Part of a small language model's weights.
Size: 13 layers, width 256, 2 heads of 128, vocabulary 8192.
Each number is 200 + 30 x the weight over its row's rms, rounded and kept within 0 to 999. Layers, rows and columns count from 0. The size before them is the row's rms in percent of the matrix's.

# up: layer 2 MLP up, 1024x256, rms 0.173, rows 723-733, columns 192-255
# down: layer 2 MLP down (transposed), 1024x256, rms 0.21, rows 723-732, columns 192-255
up723,093,250,196,163,225,166,211,218,212,158,197,209,186,188,187,237,174,194,227,258,197,233,157,201,211,167,233,185,210,250,178,207,249,204,138,192,233,225,169,159,181,201,189,207,225,249,217,190,210,234,303,241,259,200,182,197,206,191,180,161,185,157,215,216,168
down723,105,186,228,275,229,166,227,226,189,209,209,194,191,208,204,239,213,211,243,142,196,233,150,235,203,243,174,235,200,188,203,151,191,153,186,135,171,192,178,200,176,198,124,175,287,217,206,226,213,145,227,220,180,247,170,220,165,221,231,217,210,260,214,193,192
up724,098,195,190,180,201,203,198,197,238,202,198,210,230,181,205,228,202,170,170,239,243,217,140,212,230,189,191,142,237,140,223,174,187,224,216,213,198,187,181,178,180,179,207,202,234,177,272,195,182,150,222,236,206,183,220,237,207,245,193,169,246,210,193,185,231
down724,101,176,266,188,132,221,190,244,168,227,211,221,177,228,191,186,174,161,219,232,230,228,216,248,227,150,245,162,213,139,185,180,146,177,138,216,216,163,157,162,214,220,230,212,187,208,155,211,160,159,168,174,236,201,185,194,179,212,189,202,167,218,217,174,202
up725,106,216,139,207,202,159,200,177,205,214,218,254,244,167,229,182,188,211,233,182,152,180,182,234,146,177,190,206,186,132,220,216,226,208,214,180,175,228,266,231,206,199,190,210,154,210,176,215,146,236,192,173,181,194,192,214,133,132,196,215,156,181,132,196,131
down725,102,206,243,202,217,239,181,196,131,197,222,217,242,186,223,205,209,181,226,231,235,212,297,195,203,254,206,216,186,204,240,193,184,167,183,165,215,194,235,190,198,148,217,170,201,227,214,246,212,185,213,172,130,186,187,194,216,228,246,279,170,193,208,218,212
up726,099,234,156,258,122,246,238,193,217,218,239,181,228,222,230,207,164,192,181,169,157,172,174,117,205,199,225,184,221,234,220,256,197,242,238,204,213,148,218,224,206,184,234,157,187,220,205,187,177,218,199,178,201,221,172,193,214,153,115,209,170,232,212,183,188
down726,100,155,210,186,175,173,205,189,220,203,264,244,226,206,215,234,236,214,186,159,236,211,243,163,230,199,166,269,223,179,200,211,151,234,209,208,178,194,150,184,194,223,249,200,212,171,181,216,114,174,237,175,187,204,213,180,260,163,200,202,150,168,138,200,120
up727,108,222,189,226,145,212,240,160,209,187,153,236,191,175,252,205,236,237,215,196,196,143,223,205,177,142,210,259,232,171,194,192,194,178,180,236,212,143,201,199,181,184,193,178,214,178,172,181,202,169,196,249,189,223,209,197,263,200,237,156,185,167,239,164,179
down727,102,239,199,200,173,228,160,216,190,227,192,192,226,143,165,199,207,214,205,246,222,261,180,220,215,244,176,178,181,181,223,189,214,169,205,152,173,258,177,161,162,195,209,183,207,180,148,209,144,188,192,237,149,225,156,158,201,172,171,211,237,177,210,217,146
up728,090,218,212,201,190,209,228,220,209,142,211,223,230,171,225,165,236,213,242,170,224,181,230,184,160,196,204,226,198,197,189,221,237,213,194,179,208,205,178,245,207,190,245,189,233,240,178,233,178,216,221,162,190,190,216,209,136,202,247,214,131,269,215,176,187
down728,095,241,244,192,174,206,226,245,166,162,159,165,236,192,201,155,265,191,172,240,207,199,216,235,138,230,215,255,253,175,145,212,217,160,222,176,195,209,215,193,139,203,232,242,258,192,192,176,187,282,193,206,209,252,218,231,211,157,175,175,230,177,217,184,192
up729,086,233,182,206,183,207,197,200,164,146,232,259,233,197,231,184,189,188,144,208,200,229,188,246,223,182,198,189,259,177,167,228,179,204,199,218,221,211,187,196,195,233,167,196,232,215,177,234,177,142,210,162,251,187,189,204,157,213,218,141,192,169,208,181,210
down729,097,226,171,185,202,205,223,186,218,134,192,189,213,215,229,206,139,166,229,222,178,229,187,185,203,154,241,239,174,172,231,209,195,216,161,195,239,251,179,184,214,220,169,187,238,177,227,187,146,219,200,183,202,200,232,169,259,212,256,170,213,219,187,225,208
up730,102,212,166,201,194,151,221,189,229,146,241,210,156,216,183,213,209,189,207,249,230,215,189,195,240,186,199,191,256,184,252,190,165,217,121,227,228,219,180,232,177,195,214,204,218,213,200,203,176,186,192,238,196,205,187,130,191,171,273,153,241,193,203,165,165
down730,088,230,210,185,203,180,147,243,153,218,150,198,228,205,182,231,208,181,249,184,169,179,188,176,190,219,207,200,171,210,158,201,249,189,246,183,224,234,212,162,214,165,147,136,159,154,213,175,232,241,224,169,181,138,185,193,234,296,192,198,120,195,185,187,187
up731,090,227,228,169,231,213,163,191,224,256,237,219,218,189,192,214,178,200,144,228,233,185,165,234,148,225,159,199,212,179,202,193,243,239,183,206,182,262,198,221,243,181,203,164,208,205,211,205,198,182,216,229,201,222,193,235,191,164,203,181,239,230,149,188,182
down731,107,190,244,151,221,220,204,205,198,191,180,209,228,194,256,231,176,185,176,151,229,264,241,249,191,222,215,229,247,216,138,214,198,214,167,230,275,272,194,203,165,173,203,212,191,212,182,179,257,181,198,161,211,214,268,229,198,183,156,230,184,167,171,191,205
up732,089,224,198,305,189,189,216,262,205,179,212,193,186,271,212,141,210,191,165,171,159,175,196,250,183,228,249,217,193,177,183,167,163,182,226,189,170,222,199,165,173,201,183,254,208,188,178,240,181,214,216,172,250,207,189,246,229,226,235,189,175,233,218,231,208
down732,089,203,196,155,242,173,224,198,220,193,185,227,187,202,243,156,179,206,244,207,241,206,201,166,217,216,184,216,161,217,123,156,229,232,124,256,203,205,170,210,206,194,240,210,201,224,227,204,241,214,228,218,202,161,172,206,166,215,174,168,187,186,235,221,179
up733,126,177,198,157,181,160,178,172,168,199,186,197,200,236,198,222,283,218,209,221,173,152,207,226,171,155,241,219,158,200,199,181,233,191,212,178,204,156,207,148,204,162,232,236,240,178,178,234,234,205,159,114,219,204,207,209,184,159,192,204,190,215,202,229,208